{"n_layer": 11, "d_model": 64, "lr_head": 0.0105, "schedule": "wsd", "doc_mask": true}
Each number is 128 + 32 x the weight over the matrix's rms, rounded and kept within 0 to 255. Layers, rows and columns count from 0. Numbers have three digits each.

# layer 4 MLP up, 192x64, rms 0.169, rows 67-100, columns 0-63
126111085172145198138099117110172130108127179156113113130191120089186161076119076170129169113155136106085131047167159139125130118133113063110124134133121109113083058186092112197111155115105124
117151180143077149136091122099191101118139104104122148132120104127168122073141123116060107135111110142104076148153120094123127107146122134170156104105137108182142100096157081091157090098135118
111158095179138171169122129107133089121158083075122144078147101172086116102115059155142152123125137144126153113082175079116104131117162122107117092090171153152096110111174160163133110128096134
192117111121101094101113121078142119089132178096106105139101126110072139096121146169132094142133073116078082123132147105115144131098152113124101147098122130144139137096116051151140093114109214
106111164163153200096118151113122159070120115104111057069175134085135102092152149091124120143163155146099081094122142161150138112109090135106118086152094130073115134111116184123132122131126205
144153155153195111166157192147156136134111083112094191138146180130142115169095138137058068156116088093063099186129152132182168147083157068158131088179181072129113159103100060088104091127152118
136150117133140139112163105159146134140114115134138095127053084135113140103075156131083139099147123137171132083125102156154097117112038162170177107175149163130149152152117162085132130158138076
087104134096080123138158087128103162136112098117121103074120182093154147161135077088138176196068148136106079156116132111069088164116091162129173140110117108117136090133097132186125142098146096
114151130051086123144154135095067097105116122180157132117109146195165125188136102124133094167086094138149104083106179182142113105137113127058153154102068133154114158113146142136141089137194119
189136166128085099193166114120109122072175158040091114123132080067111083119182173160071116115134137129122142140133159098170084169102143139055178172120164104121152060117127161149135122098132140
123136166113209086108170100132094135150148186123138078099157173141201110134134112128129097112144096117107149072160067159083067091147171118115171087082129127133171156149091125123150101143143102
144117142118134114119190077147133152125083173122144166090133117109129200115134140105129122125098139063163074105123152088117077128146113119158094152129057067169083124083114154166118075138114105
182159123193132154133064159181134117059156196101102121172185128098159113063128117139097099085143180123139157169103083118091188193101080098108116142089088135130078076118149159204156125101126109
129075172148130059109114115145119127136127149094148149127153183122165098183116123112134149146199144140054131096130082119112052147119081118130164091113156122118090109161136133126138129123108092
120102160173155114103117062154139152087135083142164077132146147126135083138137111153139059138131157150117110106113161139116093102117088118107177111109172126150133132158106139106127112147065096
121121121194134161142128162161155146130145158155077160140133051075114114046145115125201147135142163083122139092148166102156087139109129109149148146127116144106131104147158124079144087177100150
070137159093089117177142137115103114130107119104071119063136102132155137145145088135150166194099166148094097077125158133106123153089112119096130142166082149145128120145144101159131149074199131
115115165116179095134120086170088143133117117180157148177160053131167062095078111131148114122085185086113097107107123133150095133140147145137120161120178096181152142133097151153092083155094104
136150106112179091140164108072100069152168166138120057160130115119152063067182056091161182193097078076147127142102111177116130125176130177184121122122173139106147098149119139109163109098136081
076120166080119164112141134182211071100174162161162063135149124180097136070124132119119075135119144143130120148135149126084134116142157171109120147116092190137103144122155130127152114085132125
127130140151138145098055141154148110122108197102160096094105129112170150119059125102095202143117148114155072101114104090145112136162100090135125160106096154100112132150097085101131140142127068
110138088142170149136120166129128155141132138196119144123096138118123116154128138169058078171112143203131116116131067104155145132110134158107113144113095142068179152119093143166106117114090102
097104111131151090111128098149149145091147145121141127110107143079105082150147109120162052077100162214105103104109080128159098132179136068120179109180171121064100134136143133125142100144088101
187117122117063150093141100117174174075168105080120153151156108109168126085137145111157122134156134106056115143112118135152137149127173152176099162190107080163078088120112134126170146148142133
117087099160121146118127157133094164077089078106136127139138166104110181159145079132085082113125110105143149157115092128140124146085114141133106226156138144123060094134106094149090135120064129
139155139159200087098157143118172084143193112133106139162116128121146142057096113090103116110127109071188098139173168145118155147120182079183072142125134095228186124109107117105116071105091122
090094134130133145138135118101109114171098116107121117066129089100162162149130162115095205180084050063152117056107114139112134080148104155087186161071130133131149156112133099084130079085135068
105121131150142095168123161138124182154152153136122130109109187165165109173119118139031132118158134150154174093170127135141141157076134108092119147086099055125156102136096079126110151114134117
148126212152140175183146121059097166136170117107135099155145143151176176147199141117153171107141130156145159138025131077143125104085142091117115159115139141143129123116147171110169129152105085
198163138181162105172097159113147087116112126135111132109156172069144099159159109151135132139087124195155147132164108101114170113141077116129131137126103137098153066158116120150185105112127121
159129154164156132145090153104145142146204204065144163158178163225106116187113152144065149092146137125086119107052096129159102128176191162090130131132098135110103094184183154161135127177136141
098148108117127124135184194118089092157111106084102160163134155123110190174179145115145084145173090128114125102129118124137157082144151179082113140120128123199143158107138144154102121163100134
126111175132117113141062159081155077064160090132133107102119155097065118134104083127102142128136169104150026137118118109073125140164070108134123103140157120162082154178148164137184115138105146
108111112124138103144173097131062102136069142118133080158096074102076189173187154101070162131081150197120161112115113131107185123183133125063117140137137185106107163090124101159120172075112154
# layer 4 MLP down (transposed), 192x64, rms 0.163, rows 67-99, columns 0-63
133152151148104076103152058127084146083120098124141193131171153137107144129159134108083108124167218099110148078112079094121173145142124136114120160111123123078114157096150123098054053096142149
123147109123136123133127118088092143099163109131105115130131139168046137123106150110191091143133116081171131110171134112196106095091180077113165125133072130083158114151140148166165108184106127
104121142151177133088123141093180182130157101153193107107124197153130181161139139134118159150196085154140109150110185132073121135148144098119151101150086136136126136102072127118110107116094170
088118115151118079122154165169084175133116122154138157159140079156151124149120181157137128092121121112121111133128106097173094076121127107111145044148137137158142103082125091117094151157121092
128118109071068109134131139101151124148149116165116090163130133064139156125144145145139141157176143122128165141101107104201113167040147186191130118138197109103151081149119079130121174161136111
153142161186112117052123104096171143104158171187145120162152167149169080043097161138161150143119160111140124105084123078143113154057111174076162096085159129164158074131142169171137107171016147
181134152179134101147105122094083076133097153094150087156154157121098138111178130157151174132113104136133154132131188105134144194159120091097152151073099141135116149096127111142132125143200175
104157190097102179139157095105136107119112148077091151166157083118165153091150107175087170137069139168090107110159098070058098171101148108121146173077126125143094175156130168127159113110116095
140134116154104163186174137126176125122143167087104148072184094159153099170136125114095110128145141114124132164122119154193134148097138136043212136132144147123140151112145134064036150113191187
080131105096158110111181153131101107171113099210150178172181150121096139133096112134119111128109182151066126131174104092074175078074167131150122130145121081149132174123131118129144173165058151
201076073132127145129101118156183128141134143107086081131108130122083120092137143143149142139137124164161114107172139087175182136177109120149154162082161127120126099109155140186033089155067127
123119151144115133118165123121158171095162124115126150080135144127116131138087149127151199120173134133146131149152076130243116114099086109145108160117142121158141172127077094141048112100081118
104131096155146127070165125101167113161110064085194160058112112112148155159078142149200159136191076131115126088123109130118125128146130133199123135148104120108173131133108083066129223090127179
122098114115137175157137151109148090113096138111105111099127074117104165134187052146170108105068121101198151128123159121080169131133154167151137146140159154102136132101127115119147130092062119
151140067116123132138126178093151097158096128103145088160110129165175149100120127169097141129128102152108107130101133140131144137155154089150163142160105111081107113081133073144181137084160161
133110069189132059161119142166153132147114160165139125111115140185143092132160086168132134099131147141099112127193182188099126132111128148105093133110061112160150130124092193081113164153095157
137088127128146186127141112103072111136131089106088020090128110111127187119157125125064130112136072135127153098146140113072140187148174157086146206091069132158121135088136161136159079097126148
137147117111122144092138105138060156104117114081169148117157112142169084137142076139127115111178151131127157137137173116136129096156062160047101238132137128138128065124135140105123072166120166
091124114121102141160102114108120142102085125125129125107103022079123141065126157116073132148116166147126067151216070043071170091156113175078160079124112120100125122095148150180157137102095130
122096129172109112079110167130115141137114147111135146116123130165098161155063117166106112175149136117132122112049186176151153084116149059144114090137128112104161157126119163132164137121124101
057139141073130143117149100131136164127138141111182062147140103166062137127099136108164145155123137097120115127107165149079140144135090106140169136144168168117149146160168171122085077145144101
155148128083132095168080121188143136137150147135125123173115135116119118130103078121107079132096186130162129122159153122041127143131109141099056150160092098153151184187100134100094080110111104
166135099092143117067132154122101119080144080184124051160154109152136111119100167124123160121168152155139185104113169053132132126137155134112160077180187123165098121080115148198133132135172132
142086189083051188119174097063109104092179137135097175128178077131138143089119171157093198143096130164155094072150162149103153143154137115151131106126103112114129103105116135136171111163132133
117109112132119134130101132162160073152151127133174126134117209172146124121122136046188123121185105172117116134173121071175093116114114120196137108110073127126145139214109128115112120120103103
123106119160100100120129142129170149085120167137132106127158087141154126168105183116050142132137181133087125098177107135255132132132123099090103075101137121141153149144076143165044130102118097
111179073098113111131121169141115082045153125087100196103135155198150124107125135102206122075175100140134170113126119116083106105150094127120092075178101109108130130051120101125207129138141159
136198189124143128161110113159154112126148118117107146129071175107182063124113114135138145094090163129140125140129160093215091147119142146138142128132138061127149132097100113146122138105146099
126142094071165148114117114137118145154124123139193103144138147128091101147087119174122065153124139086120067168108092125211097115166138120178128147135087108113137160163098173125245146117108137
077182047166142100135139166173109109141110147128174126115123129163083106170103130154122148114160114115175128153199123173186184111172120118112131130155158096161143112101137103120130147117118143
159135162088186112150149153116098178110090142123140071131119183195175143180093127167145184089093115179147188090120086121190108115106142109121114136127092115171172074158142076178163161081111102
129116196144160181175128112153157120158152131076076144131141157180086119168181087154094059110111087154138075150104110111159102136159153140116183156117119125124129149138113104110112134138178186
090112077141085111183100098153125119122174135137133140131095104108137121158128133098120141151136123091074112138178196149199078147103108100120122144100034135153166095167095174075086153132173124
# layer 4 MLP gate, 192x64, rms 0.187, rows 68-100, columns 0-63
081150153148118108113129074128168119102134124078098176123096154141080162136107099149151078117105107126168088131126148142131143104127131095135177108145139144144121132164151118133110102063160112
104098098143147172129148201109128155108172144128163163108152159208117144161149142105073046060123080143110158137075127125106102171123114077076104102158094132073127140121116141127146087133117184
152158115051105092121138103132129118088181141140098156157072144143129096057148123107128103133134134119118091179152161145105143123114111142113073108180162189111123153158191115102109086143109112
051148092083121135104108146109129161141116165121097114160111127157146080132126138119067091199148125148126118107192103159090094161086091161080122103093177126047094147124129103177133171139141122
096150092111088139176133148150119093187092114092108164167134089069117185111200097108083099134112090196070136196141096099109154138164157114095106159136099108153054187103126096128123127095140135
142132132093136156087128092164161167155120150155112130142117132132099105089083132107157102114120184105096070185135175137109138089135144124113103092159088131111161130154109101131113132128110132
146118129121152121179138145123135031110136128083081146185131033142165107082179172153093145092152089150138137191110139113130157120124143054107101150118115182147116096101189150087197095110132157
063080185100104119137110163085097118129070124078086126142113159112171118128108101081119198159152155124165152171117154127138100151195141132120109140144111060174114152081156097130133125174154172
096174129087075126143188101088096160138115092154154126169137161126115111120110094107116083128102112109124137133118098130096155077129138175210093173155152118154122192128164094105109171195091140
126135181067068152116168114130117121125086136048146141136179198171122106112165158100174129123067135091135130096161177153087126127124142080075141142108089130071145119082110154113129104135152185
164146117136152124169174190124083168142171120143159163130122055131089127147116133089132114124092120161127156128115179150157068168192137110147070137094087123137136136119146171116153144187146159
104102114152142182113141193084154151180147112120176134087151148140159161105114187136156142137192108105104120134152121143149121074081141123173091170138072121125148072090158126095129141144144114
218162138103162126114146140071119150081136096116119165123109117117088084086179169099140087082185165081179135129145106087119129125163142105119068170099122121108174137090115135129166084116134126
141141120132148099110136136140144142108134166122089161109113113086089133135067164107150156165149118092160145118115107113162158119155148120114112130160163134108149120170140126126057111139137144
126076032151131090168131161117105144137096127091147134145115139138125104162119094120102100094112105151074100174128185156088144142143112169129125132115094164062140232136135170137172219079144173
133126131128150160196117111159092190113142157154141163137114148160161104111163113050108122109151095141130165152095074155125123108158231105085159180069076155135149110115129110128159147173123132
097125098170105175155074168162124125126148105173120111125148124151142160087110136146113126132125105119112084167131157136121166154104163085111095110151071150115147155091120092168118127102199174
112107092110094113173110099111152119086093133143120163132119088095096140136144119099077159095117149195117051139134062113112115114157095165089154095103156108058137201139172149159122128126103140
102108156068175144126167167139118112140142092132145122123119157113116204106091105127096109161109139114172143100133101158129131145176159159144164145126113153114131187112118130175145131050166135
173114091095135200122133048152096141147072114071199133148115161174166058097144089126188098139145150101118131124134137119155150148149158134129098139133085209121142119081131110126165082118162120
062094108122106185095174162073078078156127167110071168138114138103149110117117091142161115124064102141112099163081083115138117182128177118082125170079085124158115152111116099084124082119175130
078110051121153094102133111141161061114098108113139127166067130114121055102167172095126089103157125193135103148101059136106103185085122149124118134161190138105082139160203125119171081160116114
092050116135081164188190154053115083176107149132105130110164120115118175131142111128143157116048091145148084179125164144077120158124120140077140149080125133141139153142172119121116125089134089
144154104113153126164171080085129135106126098127113153073096097093105124099144099112043159100122119108155127087107131177080077125177100126141146169139166141113144185120144163149134103156096144
103121157111075125138240164134141121161171121130131135107158109117085167111122079018146081086092087131124161099102099135104095092109166112095107161083114145163168191053113089139128132108115186
133101094178126177125212184136147211184157125132108114156143094121167144153170131123091067093108139189108162079131103149130133167154114173091108108154132157062082139129201144111161151101122150
109107121119153104104111187084163151119133130122115112150172139115080106075130128150075100154120157141158089097105076132140161171154144130104118161122091068122133144190152110134139120101135159
123167150130161111094130093145084191133156155110142190152156108147087147138147076120111093100107115123131143121109095085145103125151153117154101171138181117140147171128121148156161177143052095
136174117182097151151137141109115143149093182101132129158114117121086162145143147146118154133126116128180132148130162129107159149134099120107102197201111068133125092060113035155134175090128176
158140118137121174129121158103167104112184126151128122092129126088212131114108054096140078110090121139101137122138106134121156182129106109119143148105136046124200138131146151217146113086151107
139125141088071109229103187089129106180122115157132136179143113095076118127156132138156146138156109162105167111117158112120093150163129154127090115143097132157114152091161145104151048154134152
111121101117038153120142137161142137163125071092118145135111110114155186181214097139121172204120074151052116185119151154123138122095128146090101172109153097186115161112113123117174159132099134
157133160147154187114110105089119088110121127144071134129083157105120161069144158103151103153171119135104095091128132124139144096120199172127123105142192085139207159104141124083162116132208124